python train.py --n_layer=9 --n_head=2 --vocab_size=2048 --positions="rope" --rope_base=10000.0 --init="uniform" --lr_mult_qkv=0.5 --final_lr_fraction=0.05 --steps=5075
Each number is 200 + 40 x the weight over its row's rms, rounded and kept within 0 to 999. Layers, rows and columns count from 0. The size before them is the row's rms in percent of the matrix's.

# down: layer 6 MLP down (transposed), 256x64, rms 0.0288, rows 181-233, columns 0-63
# up: layer 6 MLP up, 256x64, rms 0.108, rows 182-233, columns 0-63
down181,097,188,225,197,238,243,222,239,198,120,213,227,272,248,218,185,219,173,225,213,142,252,256,151,131,218,228,197,245,264,179,164,237,159,259,184,208,161,198,207,182,227,172,201,98,130,195,158,183,247,181,218,214,227,223,207,157,186,83,209,171,170,189,227,260
up182,109,197,210,218,281,236,248,218,102,251,222,135,279,225,221,144,182,204,204,104,218,219,257,149,217,186,220,170,203,212,209,195,200,234,234,190,209,192,143,201,187,237,303,196,158,176,159,226,165,153,191,223,222,174,182,190,132,141,254,211,138,240,209,216,219
down182,116,191,141,193,214,189,240,155,178,177,171,145,193,214,168,107,128,192,234,160,88,199,204,239,191,143,220,247,225,213,243,176,209,197,183,226,159,233,215,254,247,201,164,243,246,248,186,226,261,255,174,309,184,194,211,241,146,176,220,184,194,256,188,169,236
up183,101,211,209,184,225,247,225,280,193,196,173,189,193,173,237,174,199,224,218,227,153,220,220,154,201,196,242,204,316,145,185,225,173,125,211,182,237,162,198,244,259,236,178,172,179,225,195,210,231,129,186,267,241,199,113,164,109,166,286,201,210,181,222,239,146
down183,102,241,230,122,188,194,226,185,178,176,161,163,182,244,123,249,180,157,163,145,170,227,159,220,210,172,214,146,178,248,190,239,212,224,249,120,138,183,206,272,200,229,162,194,250,220,249,270,246,190,221,140,280,219,192,139,235,180,267,207,156,235,198,235,176
up184,086,205,279,193,214,208,169,177,167,169,213,161,188,143,195,150,236,212,254,180,246,214,222,212,247,185,174,143,256,107,267,249,226,168,231,185,170,228,285,202,264,216,223,194,245,212,258,167,246,210,235,234,179,190,215,183,208,208,176,107,230,197,210,210,88
down184,086,210,138,212,249,145,174,167,202,245,196,231,206,277,170,215,185,254,137,274,228,207,229,203,158,212,240,304,157,282,174,159,214,185,137,230,193,250,173,188,120,159,211,164,133,139,204,204,235,188,175,219,200,194,219,164,216,175,278,194,213,206,209,195,259
up185,091,189,205,242,171,145,220,198,146,189,208,284,230,242,190,221,186,202,219,190,125,268,252,128,138,215,277,196,160,205,228,205,191,284,270,261,183,203,195,217,213,178,166,184,204,216,228,249,190,230,171,208,194,70,182,258,231,232,135,203,204,182,172,198,194
down185,099,198,256,225,186,226,183,133,174,239,169,200,125,144,198,230,225,234,159,190,189,193,196,316,203,216,166,168,246,203,157,206,164,184,124,162,203,232,113,171,234,196,163,189,139,163,167,295,222,222,240,177,218,287,242,259,181,216,219,242,218,195,234,190,195
up186,090,212,202,208,182,176,197,191,228,232,163,272,215,157,236,178,211,197,237,207,169,267,146,217,176,225,217,189,167,197,148,202,120,260,242,114,160,236,250,248,291,213,171,204,113,203,169,194,226,219,208,255,180,196,190,142,138,214,229,192,193,206,260,104,148
down186,086,226,215,229,192,170,231,245,203,247,267,237,175,252,210,232,129,194,155,251,218,198,179,109,145,188,162,181,192,215,151,204,144,128,242,178,216,220,195,223,218,216,189,130,219,247,171,218,260,180,246,179,187,201,214,240,302,158,149,102,161,229,198,224,176
up187,096,269,242,186,243,162,159,244,246,249,209,183,205,141,212,150,288,181,158,113,207,193,212,189,277,156,149,204,185,163,187,153,199,155,232,161,203,220,161,212,264,180,229,186,182,178,158,114,227,192,213,231,144,202,162,178,212,192,222,202,203,224,162,317,205
down187,103,178,191,208,174,251,209,195,156,182,231,218,184,240,200,256,195,213,264,140,202,218,205,165,188,236,225,117,251,237,218,235,196,259,206,263,179,166,215,218,167,246,244,133,166,123,299,257,152,224,182,203,198,214,217,228,226,116,176,206,160,127,207,128,163
up188,104,146,218,183,202,192,166,256,276,251,136,156,233,140,215,173,188,188,174,195,168,238,216,209,211,213,239,310,237,218,205,180,180,237,176,225,187,169,214,207,292,188,250,190,153,244,202,211,135,165,221,227,242,158,126,145,109,164,213,231,172,172,250,224,231
down188,099,239,149,207,159,207,142,211,151,225,156,168,117,217,195,220,272,220,208,290,242,163,281,175,222,234,201,201,125,220,216,246,225,222,238,236,203,242,219,220,120,208,245,179,226,198,184,78,164,156,189,172,203,169,168,193,174,191,158,178,219,260,215,223,190
up189,087,190,133,243,197,206,159,211,233,199,191,203,232,189,206,278,297,151,166,223,229,175,221,225,222,198,203,99,184,128,235,231,172,210,204,264,176,219,154,209,255,171,140,207,236,173,145,155,286,241,180,151,238,159,215,134,154,226,167,217,146,196,230,192,172
down189,100,272,258,161,210,191,185,226,193,241,182,167,134,229,229,202,200,141,262,218,178,205,239,166,157,204,187,213,252,239,199,100,150,215,169,157,256,156,243,147,169,195,252,188,188,140,249,300,143,210,201,266,196,248,203,246,204,148,180,144,217,181,191,188,217
up190,110,200,189,198,164,218,168,174,192,222,163,141,221,235,217,266,224,212,160,131,186,213,245,199,293,157,142,159,290,146,261,193,266,271,210,279,167,197,247,198,167,201,233,200,188,242,149,191,201,209,190,179,269,161,221,184,138,271,192,207,137,172,216,193,199
down190,102,164,224,202,125,169,161,234,232,169,231,154,244,183,115,167,173,171,236,230,183,159,235,180,243,192,228,269,124,236,218,211,261,169,139,255,211,176,277,209,208,257,209,245,243,230,264,168,182,184,232,245,216,166,141,148,170,194,183,108,206,203,225,199,223
up191,091,208,260,249,244,208,223,188,263,222,201,232,177,162,173,135,152,194,117,237,198,201,291,199,171,207,202,207,173,205,268,200,170,229,195,230,193,115,161,226,144,217,190,169,177,210,215,179,155,150,213,170,162,267,234,134,228,133,202,175,316,233,203,223,215
down191,093,206,154,175,142,194,177,201,118,195,249,263,200,244,179,228,162,181,184,165,251,214,112,202,188,261,179,127,170,212,132,263,243,231,178,232,156,249,174,231,209,189,186,165,221,189,199,200,279,281,287,165,199,224,195,238,214,186,248,237,143,185,233,168,183
up192,099,158,146,182,107,196,191,176,196,236,187,137,261,222,274,197,201,177,160,179,181,192,241,161,183,208,281,124,217,170,134,165,213,186,219,214,204,228,237,296,210,241,183,222,190,161,223,129,225,175,223,251,164,247,217,216,262,167,267,180,246,184,207,221,138
down192,095,210,247,214,221,198,192,206,201,176,150,202,158,224,117,211,206,207,128,184,288,217,100,260,173,219,153,232,235,213,198,180,193,207,205,215,192,213,121,199,241,209,300,165,162,209,156,178,249,176,109,161,215,216,219,150,277,206,259,175,243,168,219,213,192
up193,092,234,164,219,225,161,230,174,205,176,229,163,217,219,236,245,227,198,270,111,220,186,271,194,149,132,155,281,128,207,165,149,211,255,182,218,150,195,125,206,209,174,191,249,202,264,113,266,204,187,211,158,198,192,172,221,206,252,226,162,174,165,223,204,254
down193,086,215,192,232,192,160,172,247,140,200,174,214,207,197,235,187,187,186,127,251,165,276,220,201,252,248,222,206,205,139,170,237,179,176,193,146,218,220,257,211,99,245,250,183,93,181,239,212,168,172,221,214,244,193,159,239,252,170,172,193,253,153,140,270,236
up194,086,178,240,231,200,155,255,186,231,183,231,184,183,186,230,225,231,183,122,197,121,252,167,238,174,236,187,146,226,126,204,221,249,244,208,290,162,134,209,260,129,255,168,270,253,217,235,210,196,213,173,207,133,216,162,210,181,175,188,127,252,203,208,171,237
down194,100,226,184,116,163,253,205,147,176,185,181,258,212,162,231,245,203,238,244,248,162,163,238,149,210,217,174,261,199,242,236,182,178,166,262,178,243,218,185,194,259,196,228,223,149,183,129,144,199,173,122,169,229,210,226,198,164,166,209,280,177,300,193,165,147
up195,095,219,244,249,267,182,217,168,172,185,252,155,213,252,245,238,190,132,181,158,179,209,199,180,265,202,178,144,164,183,174,276,212,187,267,145,195,182,188,276,177,197,225,187,266,266,139,178,153,199,148,214,195,194,133,207,170,146,252,266,249,234,231,211,151
down195,098,221,166,167,170,146,277,217,162,178,135,184,160,231,153,188,209,173,165,211,132,231,185,264,223,276,195,281,202,228,219,219,235,182,217,261,228,144,179,165,219,263,120,229,129,169,230,186,165,151,260,178,184,218,221,156,204,199,241,194,244,213,204,179,285
up196,090,210,147,247,206,230,250,175,215,230,173,131,168,120,188,220,245,213,208,207,218,219,208,170,235,186,158,131,196,244,154,195,188,247,153,285,174,261,233,268,254,241,181,251,149,174,172,154,232,245,204,197,210,185,302,206,193,116,203,146,241,171,194,174,207
down196,089,152,234,240,178,217,163,214,193,172,276,228,289,219,275,160,110,160,149,172,200,191,239,161,227,220,184,230,151,123,264,221,161,177,233,147,250,149,231,154,155,177,228,195,233,178,222,201,167,147,254,185,161,189,199,239,258,272,195,211,166,193,193,230,196
up197,098,219,193,271,195,236,139,186,192,181,200,228,182,234,274,224,113,132,169,270,195,129,221,235,143,156,159,140,208,152,131,225,229,245,157,182,200,162,226,243,246,129,232,164,229,183,175,218,218,169,230,199,205,268,200,171,142,240,224,209,230,176,238,256,187
down197,098,125,123,240,235,186,238,145,252,244,245,194,242,183,190,231,159,248,170,255,271,225,212,171,183,244,219,146,125,135,202,192,203,221,186,253,242,205,225,161,157,250,178,115,148,200,277,225,218,190,168,244,206,190,155,219,198,154,199,202,199,139,165,225,239
up198,077,180,159,232,189,125,201,203,118,235,261,200,160,181,168,248,226,235,128,223,222,175,214,281,216,249,252,220,241,244,203,186,228,231,207,126,197,140,172,128,211,251,140,244,210,193,225,141,245,175,204,239,176,137,204,253,200,147,201,139,188,217,238,161,222
down198,092,238,188,152,233,208,189,198,188,161,183,204,187,220,303,153,211,192,236,190,207,200,157,135,207,193,210,178,141,174,228,216,136,152,152,286,219,272,246,256,192,151,226,170,273,219,189,254,76,220,202,163,219,220,173,158,194,253,183,261,211,198,216,207,172
up199,115,150,213,169,203,185,119,214,243,274,210,243,181,192,198,172,247,178,214,157,111,186,203,218,196,117,145,253,164,243,171,199,207,198,268,232,215,213,253,237,179,176,259,213,110,266,224,223,203,171,232,182,165,184,264,103,180,213,206,203,169,257,197,207,172
down199,118,237,173,240,173,227,195,196,234,244,202,217,253,224,171,207,135,243,99,234,209,198,193,256,184,223,180,205,165,203,214,263,107,204,189,157,181,211,205,176,201,148,223,187,313,225,205,139,124,156,238,140,179,172,259,252,152,221,181,225,158,239,193,186,249
up200,112,217,224,267,224,147,249,205,170,226,195,299,190,274,187,233,199,234,174,241,205,132,243,167,158,180,130,190,197,70,98,236,252,206,231,229,147,175,219,180,196,227,261,163,219,205,175,182,211,209,167,188,219,208,211,186,169,217,236,178,200,161,229,225,154
down200,101,268,246,154,168,237,213,190,191,190,144,155,181,225,185,252,144,204,195,211,113,240,182,307,212,111,254,279,171,246,218,180,222,189,242,182,167,204,200,207,177,190,208,217,185,118,234,238,174,236,169,183,198,263,229,223,189,228,164,191,177,238,131,154,150
up201,087,233,217,233,219,158,195,205,239,171,235,211,151,255,148,140,127,209,179,97,126,194,215,230,148,257,261,203,149,230,241,230,218,244,159,186,162,157,184,190,220,192,253,237,233,210,148,204,214,222,142,212,280,261,157,194,123,210,181,194,217,196,201,245,248
down201,096,223,238,213,141,255,202,160,183,254,143,202,237,222,237,196,102,223,240,145,259,214,232,118,254,222,186,212,200,220,169,167,252,180,284,170,185,172,175,185,209,217,194,148,209,229,266,184,187,268,250,227,135,169,217,204,172,190,148,218,110,213,161,180,175
up202,099,232,208,219,171,210,231,194,171,212,179,251,264,241,162,203,133,190,181,259,182,238,220,254,110,210,236,189,167,182,172,224,322,267,256,141,206,208,155,228,170,218,171,188,198,204,201,176,155,140,201,206,153,255,177,98,235,210,212,138,189,194,183,210,152
down202,100,230,207,130,206,160,185,185,258,124,207,179,150,175,208,176,191,198,229,205,175,162,280,162,210,202,185,138,123,213,192,244,170,212,148,187,270,239,275,261,112,158,251,240,249,235,217,247,200,178,107,238,198,206,185,225,144,201,230,234,221,237,206,202,212
up203,096,163,193,209,156,198,136,244,192,285,146,169,181,203,206,198,145,172,201,181,214,145,197,189,164,221,275,203,274,213,197,257,252,224,165,190,123,176,160,251,197,206,151,261,172,219,174,250,223,216,240,175,145,233,248,216,187,227,119,254,240,155,285,222,185
down203,105,203,151,222,192,228,252,139,126,235,152,204,221,118,213,224,280,208,235,187,199,225,153,255,178,222,172,199,137,219,235,177,151,194,142,219,201,176,211,217,202,194,213,164,196,217,259,258,224,235,163,190,175,242,158,238,164,161,311,248,197,158,114,191,251
up204,101,211,193,242,192,166,263,204,237,207,207,219,106,150,177,318,116,168,212,122,198,184,225,202,223,204,192,142,159,163,174,294,264,165,246,198,141,214,162,223,204,234,209,174,227,124,173,193,200,143,173,235,210,240,254,162,228,204,193,206,191,196,179,227,180
down204,097,218,188,226,288,231,160,205,167,187,223,218,218,154,181,187,204,257,220,297,132,217,225,234,215,191,167,225,175,140,172,138,169,252,188,170,265,177,209,147,182,188,215,250,181,148,227,180,220,184,193,135,161,138,224,275,253,108,231,174,253,224,205,161,230
up205,099,157,185,239,118,187,167,159,228,249,154,164,158,233,161,204,205,239,232,198,199,231,174,169,120,171,198,280,243,195,212,216,261,211,261,266,164,190,174,219,134,235,261,179,235,198,238,237,228,223,174,214,235,183,121,196,109,209,238,195,193,183,270,144,173
down205,089,215,170,178,175,231,208,194,217,190,230,273,229,242,260,202,165,224,188,207,228,164,242,205,231,208,225,240,180,183,264,191,229,228,113,196,155,155,298,180,213,211,229,162,125,117,192,164,179,191,179,183,108,278,175,187,253,238,183,157,264,174,177,145,239
up206,092,257,172,186,170,235,216,173,194,218,210,294,216,220,174,233,179,210,211,168,236,159,220,232,161,227,192,166,210,152,221,137,121,218,200,111,143,197,235,165,227,241,250,237,205,204,227,208,178,207,222,231,145,140,229,129,197,248,159,182,136,203,220,324,222
down206,086,233,232,237,194,237,233,199,198,184,180,109,173,176,250,152,160,214,240,214,238,201,126,290,174,181,196,206,190,174,163,204,187,265,172,191,231,236,124,133,161,252,257,236,179,199,180,165,216,207,217,200,264,254,179,227,156,210,160,251,259,131,262,153,158
up207,103,179,222,174,203,146,256,262,175,254,186,272,116,182,212,198,183,136,163,191,164,209,223,155,159,212,215,186,214,161,224,231,230,223,184,183,191,131,226,147,165,144,220,221,169,247,163,269,268,199,224,183,256,142,174,133,159,197,184,291,263,234,233,222,179
down207,098,219,131,194,227,172,103,200,173,219,132,219,244,194,257,169,127,239,183,198,171,220,237,174,269,228,204,158,144,155,241,229,190,201,202,188,256,210,159,127,285,162,182,270,230,191,253,176,167,234,244,157,239,215,202,186,252,159,158,269,196,186,218,180,199
up208,103,224,230,206,197,211,241,185,142,221,202,267,243,188,265,170,262,245,181,143,232,168,224,171,203,191,229,209,152,196,269,202,172,211,189,127,148,129,108,238,171,248,227,286,156,181,138,219,169,233,228,243,164,185,241,165,213,208,216,122,147,202,226,167,219
down208,095,187,238,211,198,219,207,186,200,208,181,208,163,231,140,139,183,103,125,243,169,210,174,212,273,143,169,170,229,200,236,184,225,243,182,178,274,187,139,182,235,116,215,225,245,226,253,189,253,174,269,162,232,131,244,254,167,251,165,212,233,240,169,218,173
up209,115,169,139,278,226,196,219,116,131,219,250,182,155,160,167,212,221,136,248,232,185,237,235,185,141,191,223,223,161,230,236,263,174,238,189,193,198,143,212,187,245,175,196,224,240,259,174,158,207,157,283,212,229,246,161,154,218,144,191,282,161,189,187,144,195
down209,105,260,213,188,222,225,209,152,249,152,230,196,140,207,286,225,225,167,239,266,263,235,209,210,188,134,255,229,172,213,206,180,281,245,160,215,236,243,181,196,103,229,145,173,171,242,160,165,182,183,138,138,199,239,222,209,153,162,201,167,203,137,213,212,154
up210,091,218,177,222,202,225,225,208,100,189,281,241,215,217,226,185,147,198,164,204,187,275,184,199,211,248,193,195,186,212,248,203,204,241,180,172,108,289,119,257,245,145,217,221,152,223,258,152,175,156,127,220,184,280,187,182,174,170,233,159,214,213,187,192,230
down210,092,257,184,184,165,221,196,157,229,217,171,163,248,205,171,198,180,162,231,264,120,166,207,234,178,246,208,141,219,233,221,196,199,156,164,175,297,159,227,192,148,271,150,188,261,205,136,266,198,197,256,233,153,232,110,202,247,215,257,142,174,191,167,195,189
up211,100,140,180,206,213,264,256,217,189,208,101,219,145,220,233,156,166,120,276,193,208,182,175,197,177,235,206,257,187,185,125,231,191,188,195,225,201,160,178,173,204,172,163,221,167,150,225,282,290,189,233,165,232,209,221,203,128,160,223,235,162,250,201,270,232
down211,103,254,223,238,348,181,206,203,201,125,165,228,230,186,226,138,233,171,179,157,86,180,225,194,222,232,246,150,210,187,153,218,207,152,226,189,221,168,248,222,145,191,173,197,269,251,192,208,206,246,189,207,218,173,208,193,205,151,144,154,163,249,183,224,194
up212,093,198,250,234,156,260,180,154,243,262,171,231,221,123,232,207,207,216,105,149,155,152,175,178,257,273,145,211,199,208,201,241,249,197,189,178,167,150,259,177,234,205,296,221,270,146,189,217,223,150,212,210,215,243,185,219,197,137,161,218,205,198,184,188,143
down212,093,226,207,258,304,131,189,222,168,174,222,148,200,228,219,200,171,210,218,255,249,202,192,154,162,140,281,202,191,126,129,163,219,218,145,249,251,215,159,175,149,228,182,258,189,140,253,185,151,220,182,201,151,176,215,164,184,246,221,197,240,175,195,230,268
up213,094,153,242,148,161,204,176,226,180,249,210,153,144,222,233,160,141,202,171,247,209,168,274,218,157,224,184,225,213,229,192,181,239,169,253,214,126,137,133,218,199,255,177,259,232,275,248,192,183,179,271,199,224,127,227,175,187,237,192,198,241,137,210,185,283
down213,089,216,163,234,262,225,123,244,170,185,182,222,173,184,193,210,200,299,223,226,207,184,182,181,182,177,259,142,165,150,178,240,252,243,161,263,274,190,204,246,238,159,185,200,149,128,206,241,185,225,148,126,174,246,242,136,166,246,156,159,251,222,190,217,212
up214,101,186,200,177,248,255,258,213,191,221,189,231,252,245,174,129,184,209,146,176,159,159,169,184,175,209,222,181,157,239,175,296,103,185,195,221,200,169,215,272,174,206,281,106,158,186,194,245,257,195,233,183,127,247,251,162,160,193,176,170,215,220,198,216,177
down214,100,176,150,251,183,252,126,223,189,184,194,247,173,226,172,182,220,239,188,254,148,172,158,155,172,268,167,226,231,307,165,240,146,260,205,200,197,193,215,184,193,205,216,207,135,283,186,180,199,201,245,212,202,174,191,161,177,162,190,160,330,165,216,165,235
up215,107,266,153,158,222,269,206,323,171,188,205,243,222,143,176,206,248,164,209,217,201,240,209,214,183,202,141,171,205,213,130,177,190,201,130,199,228,141,179,180,248,139,201,235,246,224,169,159,128,180,251,223,143,244,222,208,134,176,244,162,210,261,236,196,198
down215,105,191,235,233,274,190,197,231,201,227,195,163,190,196,221,304,208,197,171,115,291,174,223,132,209,248,206,191,208,247,242,195,258,130,146,191,158,172,186,165,197,226,143,133,170,230,185,166,209,223,119,202,231,224,249,169,241,230,139,183,202,164,166,220,251
up216,112,237,205,236,260,209,233,169,209,232,165,311,192,187,206,219,143,187,171,193,179,203,167,101,203,222,149,159,200,202,221,235,168,265,241,193,233,175,178,238,218,230,202,138,186,206,139,279,164,109,180,245,132,199,191,179,166,168,209,284,242,211,223,227,168
down216,106,208,242,217,190,198,249,176,214,230,187,209,202,188,168,229,114,177,185,183,168,265,106,210,191,148,157,259,131,232,193,153,256,221,195,218,205,173,176,225,218,216,221,176,174,252,228,277,246,144,100,167,141,157,262,196,221,255,221,185,239,227,152,258,201
up217,105,283,153,227,253,232,209,164,225,206,135,214,168,192,195,202,200,218,178,113,274,233,229,182,250,157,116,199,96,228,218,161,204,232,222,164,179,215,263,218,219,167,216,187,147,248,205,233,155,177,248,223,111,199,226,198,191,257,243,201,180,197,268,200,202
down217,112,145,208,140,159,196,211,136,229,217,196,236,256,246,208,211,147,193,184,218,281,206,207,233,211,188,181,167,150,169,208,228,194,249,188,233,210,203,162,93,282,211,181,223,207,130,226,232,110,300,202,168,250,227,203,162,250,191,221,175,183,235,250,213,153
up218,118,205,153,242,196,248,243,133,145,257,177,203,152,237,180,171,195,187,156,211,166,215,189,137,252,171,170,164,176,195,255,362,114,243,217,168,196,173,203,259,191,239,245,154,184,178,222,178,219,202,228,204,220,188,270,222,220,183,238,219,245,200,183,222,193
down218,113,238,203,220,175,178,214,244,187,225,139,152,177,204,216,184,243,208,213,225,211,208,134,140,249,239,193,263,199,193,181,180,177,286,234,205,248,255,167,142,229,267,259,194,174,142,201,157,178,163,252,198,221,202,197,250,151,104,125,273,211,176,203,221,129
up219,089,209,265,188,207,173,195,188,197,250,287,219,215,189,224,195,254,174,176,184,143,237,201,266,162,213,186,194,221,121,188,179,179,200,246,234,221,255,222,209,230,263,117,147,127,189,202,221,188,183,184,151,182,197,275,257,128,192,114,191,218,178,198,286,162
down219,089,222,168,200,169,194,244,205,225,182,142,220,174,214,87,150,179,269,188,222,196,153,210,198,271,178,161,183,234,218,163,234,144,180,228,169,232,156,220,189,168,175,252,247,240,181,252,212,193,204,203,199,309,244,186,90,252,216,190,232,209,172,242,138,222
up220,098,187,138,213,225,154,246,186,168,271,224,256,177,155,242,190,166,177,188,256,211,244,211,203,215,287,208,169,215,169,165,147,222,230,204,266,197,199,212,168,217,166,260,167,243,249,191,144,274,205,129,174,192,102,220,160,175,224,148,198,195,208,233,125,138
down220,098,214,267,187,198,201,132,165,275,229,192,210,194,191,206,210,204,199,212,157,155,218,246,203,179,210,176,237,229,189,186,282,235,222,159,128,257,186,158,153,224,256,111,250,128,175,179,175,135,207,203,210,186,249,167,270,315,171,167,214,197,174,164,215,216
up221,108,244,210,205,165,250,170,208,227,160,161,159,254,192,200,200,204,220,209,195,234,135,159,178,121,273,231,225,226,128,111,195,214,268,180,229,181,165,221,172,231,176,233,155,214,230,272,217,175,258,261,227,137,177,228,207,130,255,288,190,241,207,214,185,186
down221,103,171,179,321,228,237,192,251,184,221,253,201,211,182,143,191,264,189,175,224,234,190,196,199,194,237,162,163,251,181,246,163,168,191,209,149,189,177,183,252,114,207,149,163,199,132,162,141,213,221,200,310,195,197,161,243,204,177,163,231,162,267,260,195,209
up222,083,222,160,167,230,125,237,124,121,232,220,193,185,185,220,226,181,264,214,163,155,170,237,202,250,155,191,161,210,173,230,163,171,149,180,221,188,210,193,247,217,155,216,242,170,152,164,227,266,152,164,264,196,227,239,310,176,174,159,294,207,221,174,222,223
down222,090,57,218,228,186,192,232,221,248,246,221,231,208,165,153,169,183,115,186,201,175,189,146,247,154,195,208,256,228,161,195,216,253,173,223,211,248,210,192,121,179,228,152,218,219,265,218,142,193,185,258,152,201,207,180,140,260,188,211,147,217,178,255,241,205
up223,098,183,279,209,167,272,204,268,191,204,155,258,173,178,174,232,264,145,138,186,151,135,237,191,235,183,211,173,183,153,211,188,111,202,180,207,207,165,213,159,208,247,266,172,204,222,167,150,251,218,241,234,205,203,213,131,222,258,273,164,228,166,261,181,157
down223,097,215,221,122,214,184,305,220,189,174,239,207,216,181,204,240,218,189,195,211,258,268,258,100,170,187,141,177,187,215,160,138,181,213,169,214,240,228,257,211,141,192,190,216,245,172,173,226,129,163,137,235,192,249,195,245,159,212,149,188,190,215,144,273,236
up224,100,125,217,139,123,214,209,204,188,229,219,233,153,210,183,277,206,132,207,214,184,192,285,105,184,182,189,163,200,213,181,210,185,175,194,228,263,223,231,247,207,168,305,218,268,181,142,203,238,151,210,255,187,147,177,195,209,234,189,187,218,164,274,219,159
down224,101,140,153,242,241,220,262,141,246,177,228,224,178,297,172,234,206,145,173,182,157,188,175,202,208,181,206,213,203,225,126,302,190,178,218,188,167,256,191,226,198,133,194,210,221,153,254,101,237,209,171,272,213,228,158,216,171,147,195,185,195,187,268,179,189
up225,085,259,211,171,160,199,267,250,177,148,193,156,236,180,181,295,255,193,199,191,168,154,215,193,202,207,166,205,174,214,164,228,196,211,253,194,166,174,117,172,214,163,203,246,228,305,162,300,209,205,183,244,190,127,203,126,230,186,126,232,199,210,190,159,178
down225,093,209,153,116,179,196,280,188,126,249,178,192,231,173,201,175,214,263,236,216,238,219,187,129,240,203,205,209,145,204,238,127,219,263,259,293,193,159,186,233,259,199,224,239,192,209,213,151,175,223,208,217,254,177,216,171,236,152,131,231,184,149,158,205,144
up226,101,250,237,265,161,232,211,112,240,165,165,226,151,176,148,178,201,173,206,119,207,232,272,195,205,228,147,174,179,193,165,235,150,211,217,229,195,255,195,193,235,185,245,125,199,206,237,220,261,200,162,214,251,147,132,193,215,245,179,243,281,186,170,280,185
down226,105,179,244,286,211,226,244,194,192,180,194,155,135,234,283,229,281,250,219,190,271,182,217,162,239,183,189,232,157,240,214,235,176,177,155,215,247,263,213,145,202,174,200,196,156,190,181,191,157,144,171,165,119,164,270,210,115,197,181,142,233,217,165,217,202
up227,103,175,239,216,102,206,193,171,145,202,221,185,246,212,190,164,264,193,177,157,168,119,249,228,180,162,245,191,204,183,176,234,259,213,160,222,198,184,198,236,161,215,290,205,220,274,234,115,167,156,163,151,201,271,161,195,149,208,259,204,211,179,282,193,173
down227,097,242,249,204,164,146,199,175,154,149,194,140,251,227,217,237,153,237,189,255,189,259,263,180,164,227,250,224,241,248,209,119,196,150,221,200,147,140,259,218,217,206,239,131,221,156,229,204,212,197,244,189,92,203,205,142,221,242,175,196,235,244,166,155,210
up228,102,203,165,203,144,224,214,184,186,246,185,207,202,198,195,216,172,165,255,176,208,162,221,206,158,91,172,233,176,208,214,253,183,234,196,194,227,208,254,248,165,282,267,190,131,254,215,211,172,208,220,162,215,232,196,165,225,159,129,90,235,180,297,184,144
down228,093,162,236,201,206,223,105,239,256,263,224,212,238,212,188,192,191,224,142,177,280,134,193,140,236,181,127,221,146,219,257,190,239,158,207,239,187,287,234,193,242,226,140,132,234,168,133,217,264,202,241,190,186,179,137,187,178,213,182,230,216,209,179,183,170
up229,080,237,206,232,245,218,138,233,168,165,234,205,171,272,164,225,209,242,165,151,149,227,254,222,205,218,186,140,181,152,242,136,253,181,156,235,227,239,145,164,208,232,253,210,274,178,177,201,176,163,161,218,152,128,283,213,256,165,181,180,164,246,268,216,169
down229,097,198,161,143,155,201,231,146,125,213,136,193,196,173,197,178,217,224,188,179,255,191,214,206,205,191,189,219,186,230,182,224,212,215,256,226,177,213,294,307,232,155,183,152,212,221,140,203,246,201,176,109,269,204,136,143,181,233,254,177,217,242,171,166,280
up230,088,159,187,191,204,250,243,196,220,271,254,204,247,116,185,217,156,166,175,219,264,264,183,222,163,173,215,241,112,143,210,191,156,217,142,179,254,216,239,164,261,262,166,243,186,200,223,182,235,188,148,223,257,185,175,152,293,190,212,135,189,229,188,191,168
down230,105,238,189,150,184,235,187,208,118,83,136,198,160,206,211,170,223,225,201,226,173,212,194,209,222,230,229,189,246,260,211,241,261,208,284,216,178,249,191,249,184,147,264,171,158,181,197,189,234,221,264,169,135,196,221,278,136,169,151,216,193,170,206,139,184
up231,093,215,176,134,181,167,256,181,134,146,272,224,173,227,206,278,211,203,186,195,242,181,181,181,195,245,177,224,270,215,187,291,159,278,200,248,186,159,117,213,209,192,190,221,304,211,134,238,181,196,194,241,172,146,174,192,192,233,156,176,154,200,254,199,212
down231,093,196,222,211,228,221,241,169,226,273,247,231,204,215,211,203,191,195,152,234,129,149,189,242,220,141,244,221,208,161,158,199,141,152,131,181,250,153,84,201,223,133,145,214,292,224,219,218,198,257,215,247,199,193,197,225,228,215,156,184,185,207,153,271,242
up232,104,299,106,229,251,250,184,145,154,217,221,260,158,190,204,225,150,234,185,179,170,153,236,158,237,203,174,167,247,127,209,218,247,233,164,229,170,206,259,197,151,160,148,138,213,188,223,220,219,235,226,245,277,155,184,204,187,194,194,235,221,255,215,142,234
down232,099,229,188,217,156,179,190,228,164,217,224,184,109,180,163,243,254,283,200,206,216,224,252,274,167,222,247,134,181,211,179,163,185,170,262,233,206,191,174,206,173,162,184,229,216,151,183,171,243,236,278,207,253,252,207,131,160,101,235,236,161,197,218,147,155
up233,105,224,181,231,210,221,195,276,213,231,142,187,158,258,199,214,215,215,180,145,175,200,197,166,140,149,175,252,171,199,153,246,142,208,252,253,186,204,235,233,191,191,267,220,185,176,235,254,172,297,229,198,169,284,123,199,138,259,124,213,150,206,233,197,221
down233,098,184,234,220,224,172,209,216,198,180,144,210,214,180,194,170,144,155,242,226,131,169,196,258,150,145,121,225,141,275,225,186,254,226,197,169,192,212,246,225,180,235,203,255,175,239,151,150,313,239,132,196,283,217,239,169,190,193,179,211,252,188,247,186,166